config = dict(
    n_layer=12,
    vocab_size=22195,
    norm='rmsnorm',
    norm_eps=1e-05,
    qk_norm=True,
    attn_scale=0.102,
)
Each number is 128 + 24 x the weight over its row's rms, rounded and kept within 0 to 255. Layers, rows and columns count from 0. Numbers have three digits each. The size before them is the row's rms in percent of the matrix's.

# up: layer 2 MLP up, 1152x576, rms 0.0214, rows 211-232, columns 96-191
# down: layer 2 MLP down (transposed), 1152x576, rms 0.018, rows 211-231, columns 96-191
# gate: layer 2 MLP gate, 1152x576, rms 0.0224, rows 212-232, columns 96-191
up211 101:121158119124092139101137130150172123159106148137130153146100138117093131115140132119127061128129142155126117130122164111114098152125098144176111142141122154130126139071121123127165148140129132111145108116084175143115134143124172115131102109133160108156120113091134182119135167103109110138
down211 101:140101129144139106110122123094134115114082101146108099119105151144189106102082088112113159129125199094166108118156134087119095105132108112108171102117160123118106141155104142101087167121140107141134113131171133148124127125106104135165147153154076096116107158144117156124115143163128107108
gate212 101:115123120180122139113089137154162176194155141136109168127148144171157127110116145136129126137044164158139193127123158115126130139131142146124125166159141140130081115113117095139102088140147104102149152113121115139102170127167104117166133135177106126141109112140136122099131136126143090115
up212 103:111087133139139095140131129146126135103150139109117128110143156083101154127135121073161119170124117138091148119110110134114177101170163113139134164150127147130160132098155106160116111138115092093114115114123124151146118104118140134112148203109109074176145126153151119199114132080127117103
down212 102:162109143109106137135157093154067153122135143091130140140128093121117126158151169157097158122162157118151136102148123154101160125172102157106124113119153127098090152155150058178166121121168152145121101158135124121092157148102106113140153146135114158126131128096150156130108107121107082118
gate213 095:098073125146139135103175142135150094187124154169117155132066154137141124109156119150151180134136170121107140143136111084149123143112123101117150154148192161113128154136110155142139131118112090138162135153102119155166130145100090103152164153112125179166101111144098097133132088141166151163
up213 099:117081112197098157145112145155139099167123104139122082146100158115093105105112139141148121131116121162157143194127143085160089112145124104124125113133132117137159149145176121155092150098163150130116098093109119146121149122123132157119148091126086130101166151112108105125085102128162090145
down213 100:076122132143144117131169105146156118116097161132114145119133139087134152114150084128103190149112145140099109109121140113106114174147112095144109128047195120138143138142141124169138154144159132148145172139149126136129100139084122178115129088148122142113067114138124087150170157182144151150
gate214 094:162102111089108150121101113114148160128092163140142083172166135150115147096112159146153122112196139116136128116147110140154193156139169137145154161146123142123125124120121095176101158162096123101086175160124152158120122142192104149107132116150110175140158123102085141150159088146131127132
up214 097:115140148157118141148122127106153164107163132121103147097126112093093153129069110119104120135117122163161124140162125116098094123152129116107090098124146138160127136127142143098167117112151133107143097145164109095133135165137140108141120132107125088091139134120148074111085120113146138109
down214 090:112165136147085134144114156180112101155140171121146135121148149115206082146146091109104135132101138111150157080126140107137155110100108100148121121109133137164101120136138106120151123065116142121122118127125078139116105089105127177088098189151114121118120142133140126153155177139142151148
gate215 099:145141088170129121068134146147107138101108104103123129157177130128149113093098128099153145153114164132144116091103175140115053111069130135135120124156108134130161151147139125138147119156134106108092115136112176160105131126132091142152140169129089135140134158113156110126144103146158143133
up215 104:134164158107091139155113108112150119087080117152132093115154112096135110134130112150160164151160105145145107115167142098134112162124098110162169127157145140158101160115143106134144136080134129129168118149125154104110095116173130142120120193135128109126104127132117154166111102155141133163
down215 103:131117130091162129134094114157112139105148113158169109167110122127083174113137141153107133142112130101145117120161115123110101143125109157065164085144193116152096081156095127130124168104130082185108086131115105142105123097135122095133162160150148143070068120117130165155113119125154151127
gate216 108:087111151137154126142143089116149114128101131106126136117097114121178089107156123126087122149151108112125086128112127127139130133113156150082118113115129083145115112152157116128140117127106126104121149096128142146124158121161144109117124105105114123153132151139144123159129126112163109133
up216 107:143115148120130120098124147110148120148120085091133135098120138138091154136139119135131144167074155119131115114128089142097137141111122116110141134115145120134081148122174126130102113088115133148142105169119122059138138189123165112114164150128183158132141130111145109145142099141174141163
down216 106:125120091075170127085123090149125141098113067130116148087104122120110124091107135141081155157112138178155088114140146162122152138128085138131128112100107154146134153162127113119153116139132139113138140123112111142149111141111110132144116152136149122149098136152152107137127139137156160111
gate217 099:078115129123112121140101149161120140132138137159141150156136101132125115113108116148138189161089063141162091155138159125133099137169105120155090119096115134172133149094074115152153123175147112114166105113137146143140106158148143114120151116118084136121115080120115150155092127107142105136
up217 100:113148059130108154139146104142164090127128122103131126134152165096136127119135129129137130161109138128126114107108096151136104110127140134195129103100141121145131135111120141148153146119085133156088115139085104124121169111118137125108065127115138142109092128153105127132163168135135113123
down217 102:146091111130106157131116086102145116141123143124126145145130142051115134115120127139120134171130115126130111144117109166092086115187080124137135138135110111135105106132152075163089138129102145124111134120094113106128137176132124131144126114113120116119112094083129146165117092167106112107
gate218 100:104147136102130149106122112112146108103165147133102070166098147103147067143161138114112139125171134125164142171107135122127129136146148109138112142149130136142120155175112183105112159124117118091115153127114175122159127175099113167112110160112126128109126134093145158142151189097136117138
up218 100:135129124120082131096111146135136131117137124128112155109112111117121147124133140108159111092131104125086138088099109154097103114137124143156130122129094116147202152128105117106145114133132127083098137091074089119138096151131096129129155102131080102158102139145145121146095127139133142091
down218 101:098151089171107108138110138135126119145128120115138115146159122074121176184095141168110107128142115146135135174115124110128070114127149152148121112134114063091144135135149191124143104101096134148156103144093152090081119131119155136132139152127104090129107174136112146142148148114122136151
gate219 099:148114120113115139140134126138107125132135071124161139113137138124117152116097120084131139166114112134105137133127134151082155109116147127121132101146106131199148185138125115111107129139102139110124094117092093172144149118135108131102133167128165118135158136106137092115121130134117083102
up219 100:149174145106125165127132115156147118120113127115130131124131128171138124103110132106126118094146138131122143141146146137119137171135140133099080128160146106128130137121132077154113188138095112099173095125136079134158160137131168135133115127141145098153142100145138162177149147158117139086
down219 094:066117099172130141147162118143137118111083145114119165149162113124151127098147158143136113126156118131111119070149170138145097136127122081145171146095129127112097109142085082114132141124115141155107136123149155119118099104128101123150123115087118112127133127140127125113102156179095159157
gate220 103:127135100140136133137161105133154121137111150128121162126102140115158096108123164119150124114159114136138090147112157121115115104149105130127148133115135122161156103114152151077183143120121107110140155157116130077110130122148154123101119154110108162148141093100127163134098133096094144140
up220 105:147142107167115111096081153109150126106167089078122126098149135136141129107129139150097162138098135155097150102136156114119121132118130130087126131157095097120125142116125119152122125141104161100164097141161185195109099141118150125118155124140127153162151155128162151122168111130118135125
down220 107:144118109145104133131114111160071204082120105128134114127084107124118151151145080137130137130093122114123106119155112083103141136150171173119101114142127092155134093098133103142125099106141147142116128109118080120127147100129107115140175187119125135124090104145178158166142115162132108139
gate221 099:130124145203108132120145139187125093116130117129134115116118135119124157136129131122133149121155121160162090097102145192120142138111096106132133156157099125127142107107132123165146127139137108139119076121140124115062099112118123120097159139084145129133128115147128124099138130098157140141
up221 102:134140143138120149103163148152158127098165121144165115140168155147131154073148100109134143116129091135083140110122111132118122158104127111138159137152112087156188150119129113127118177115116112144121149090161129146109133122133115153114117180121093129119143120107115128086122101136170072148
down221 102:148075112108150096099152124078099152141125156143098134118132150105098125175091160136126118136124137138128117141119118156107093121166122170122147137122110108102117153148167120142155119137087098121132123142142136102118109075131154149140100114145097129095109195125115140123125114109108125189
gate222 102:131177074135121110130108106110159163132162149121164128130101118129142138175166123130149152107125103140120104108116111082144156147090109111143162144138141197091082151170167123129119096136108141117141067082136112120144200109148152112118094084146143092136081117170174107132154173125129113150
up222 106:155107112143148080156130147162119130119158118171119152125142167136193171127104134121115127156103151124156122149150114137124129113111159069094122136142157081124160135154129104154117135166115129148142138098141087177091133118162142094186126094099112134143165123109129115120146173097066105127
down222 104:131079136102136123131132113136114060147153104137107134111145138143082143138129142166101130159133135124129122142123126159123115123151162129157129110104115126132078119170114134101138139094126102139138124144136119097064094104100129099119132133138141135152118103135103099157127155135110120100
gate223 101:131176107081110150133131130120169117117110116164147143130104166147107165128139106134110128091143174102158133160119100082123129111169149125108116123095145171125178097174169131095142155106161144137164126104181157150120115179090078141083105154148134142121139131157076141145132163120155104130
up223 100:115093115172094076109093120117094155151135103130110124144104158110156127125127121142132095161127100155095173126117144153116129110114081111149142144127095137105142177131086081162135125144121099131111116120133130136118152110130103098121165107128125099141133133136129105122138103119094117080
down223 087:133138104140113106085114133124101122091127143158122135127146143078103126140116179143114133150134099121162123126115138125140125117121138154135138148121096127100136118172072131136133119113080118113146145094082116112116167131152100128155140137158131083108098124126101148137119138141100135112
gate224 099:162130129147131134133130116144159111125108116120108143090110080187131126103149136113113151158130135161150129121153101142140129172128162123107135088137129097157128125099144123142136134154149124078111110107174126136105159161152136124123118113150108106143135135134150113119175146095132140158
up224 097:138143128128102096118132130117117100145107152148150138154093176144133130145084110150098129161140145146140129137114126150117159130160152158097126088144137174119117110182122100097133140127080130148186115161131141124129120097127183101149167178120120110119122121142093123135121127128133144103
down224 100:124141147140103131097121153121134147131122117116153114128151170112140137160109112164153117154139127122123111191114081132161107131143172136092109111101092135135148148077125119134132117088100121103093127150103126123143072064101117083134097093100152148164121152126087146116125107111119130151
gate225 096:091167180083126172138119153104129196148108116108091099130113124123159142113136136146093091123111112151153138172179110156137129130089131118119131097148120116127162127140132128138158147143109138133132099117176151112109120140122100158114173145095108134153173152131154118165098110098091137121
up225 093:140139113087136145118130150122098116125174113140120134113138141112125146130105134132148129123128122099155171125126148082124115117095116135126091148131116097115129120129123130173131101091181184158173115168090127123169103144103168092150087105148161117141135134115158148111111106140146106119
down225 097:166139135102118143123112141136087155135156141106121164153144164110167132144152070133122111113130092116134145088146164130166117129119145111136143128129101070153139151124119131149119109119133120145167109144130111056137158146111124117120105130117146105142124170104096153108111157168112118127
gate226 097:068150137083113162133129109123105120120159099074147114159116109163146089118151132106143139128158122110154139115100145104086090149110154135124118120149144172121085091149128116100148172136094110100136162129110141134089137150121141148157155145152140133106170134097114126108155100099100161157
up226 098:192138120129101106083127085152133103165103155100133109111170118114132126102132129076151085151147124162151137111130131159166102138155113107116162079113112129132169117118177141127139114120135168154121131117148089080126109119128184110125134110125154141149119063121144167114110105149142126077
down226 097:060116128128116148120130114083162129113136123128083148120142151154157106103167127151118163166167109099125149131133090122147130139103143116153147121099102153141099117172147107113121135138097113137143157117093178136069118107133130128156133116149139051105099129168127136107151124069096157155
gate227 099:099112132102165084181181127112109125153095090146151104112121172094128166082117142141148097119118092100124125108079073115137106131134135108129106141146146161061139117163123158140103123148112116151085106144132095106133139112115132121152089158124164143123134135132130124134077131140139103166
up227 099:127094109137135121144101097169119107129158120104148146100172115155126080113107104158116167155073123083105146140125123131131113127109136142146102124186177126142139148080106134102156118105100142114176161100107119137120084109157106153160131121120147132121133120107105124168123113098121086116
down227 099:097105071135103080152135145106097136113098141146152148181122145143171098089133110102106122188138096129125148114104160133132075112082079117163131078127120108122143142142141171113121126086121130122148097118134107170115099100117140099111097170122128152111149096134111081142131133159127155154
gate228 100:117109174116099131118116143094098132095190126148114116122126121132165108154118157118113152121126152137096143110145156142144112139126137154122144135146141123140104151136109098146114143119159119143122153167139133116124057128098140108124107152132144174126119138130085143130173079064127115142
up228 096:133127116100126113153119082139120117111121174144147153143126153138110090115134125114110192138138139101110102108061176097109149144124125138133119125119127080122144128149149165104136102131121108129160136097120107122137146132133093138095141165126145137135117131135169131109142180121128163064
down228 095:146141117139119138096144108066123091109115080133128089108149133156186107138133052095105152079097132146142130140160102104123152092165112140135158129103128154114060145126091137094106158150108129179128137125136165125124160129112127154133112131138120121107120145089150173129135137152149109129
gate229 098:088135137091088118118138125156163126115111095147123136140137182141140132135135142106087119137157086142141124138118130119092137113135143126174172141101121099132123141142143120141105187083144140156122116143162127085160138175135118127129159147096152110165103119114133113128125168098113125112
up229 098:140160096175117085129132106121091175141105123134163120111127125106112140123108131133109090121076134083148136068138117142164129170126135156118110098154118127118143126117138109165127136122080143124120090121108113109142104122185151104153172122094166139142108135120143127139121114117132132159
down229 097:096150094121121115162162135127087130138095172117125138126151130147136157141066143125119099138126114133172124120100136146152156145154078109142124132121118119109108123066135126141137141085114140129097122106123116110115108102153139149147128177072193146163095115106149109118127048168165114145
gate230 099:108135126103123112140127152117123147173151111147149150075139135110166150122175107096106161109105094102116085103105126070093127155101089109153111085121106105154106133069124160128100132155137144128151077143127154149101118162131129144099122178167163153118127102120121137134110121155151159111
up230 095:139164121160144130166159157150121114087139088108092137131159156136101132121115197134124145153154157129137139166151114124178102104151142118165135134166149087118114128160144116152135133115103099150127154103103089098160136119134147148128108143111138138107166144097095175150148133131095124152
down230 093:158167125104137142119090125105147162136098137165122141146122134109157148147178029100109131107080111149156094130099109107116099131120097160100128072093131126171139110144128136118108112111133148124173080125103083111111100133132120132137114184121151128072134114135090153120166106161117169107
gate231 101:128102154116101126144133107118130104175130154110166111158101142163103153138140108099179114119154100133133088105150125117147133118127135190093156101148125127104145129149151094155132075143100124078117157076115161124098153142155121157136155154124133111155143115084135124122108107129109155126
up231 097:177085112122124190137111149147130113157116151125105121149121129091109110135112152107142124116105148084122131135145124153113146110138156148111124133107103185125136157161127140100130144147103151170116118105121165117138162093127111160133189132097141128073122122124108152129086121115095184135
down231 100:069126104129120135159121122135128148126130140187085128135130131133142147182164089137132082123115156156119128130124145144139084137104127160116131097175125117157099143109159152099126115142177115102131124159102099138114143123122116098132111112107191132118154146133147144110132075124119122149
gate232 092:084156118143144127063111132181152144114146111147142112113121136131116118127136110126132164114103101122158141191138113074123060149122103121132167100092099173114101125147130123166135117113117112116187139141155125140131105090118161158109101117148120138128122134123127113142085119105144095144
up232 095:104151135122106124108085154189167149171108120105103131136179178089093144140112134099159098139095139203110132170105118104111121115138159132114140140077115157139119136126173143111142130100137132101158154112137100079152137103132116117095175158097110099150140144168131122149124106144156117130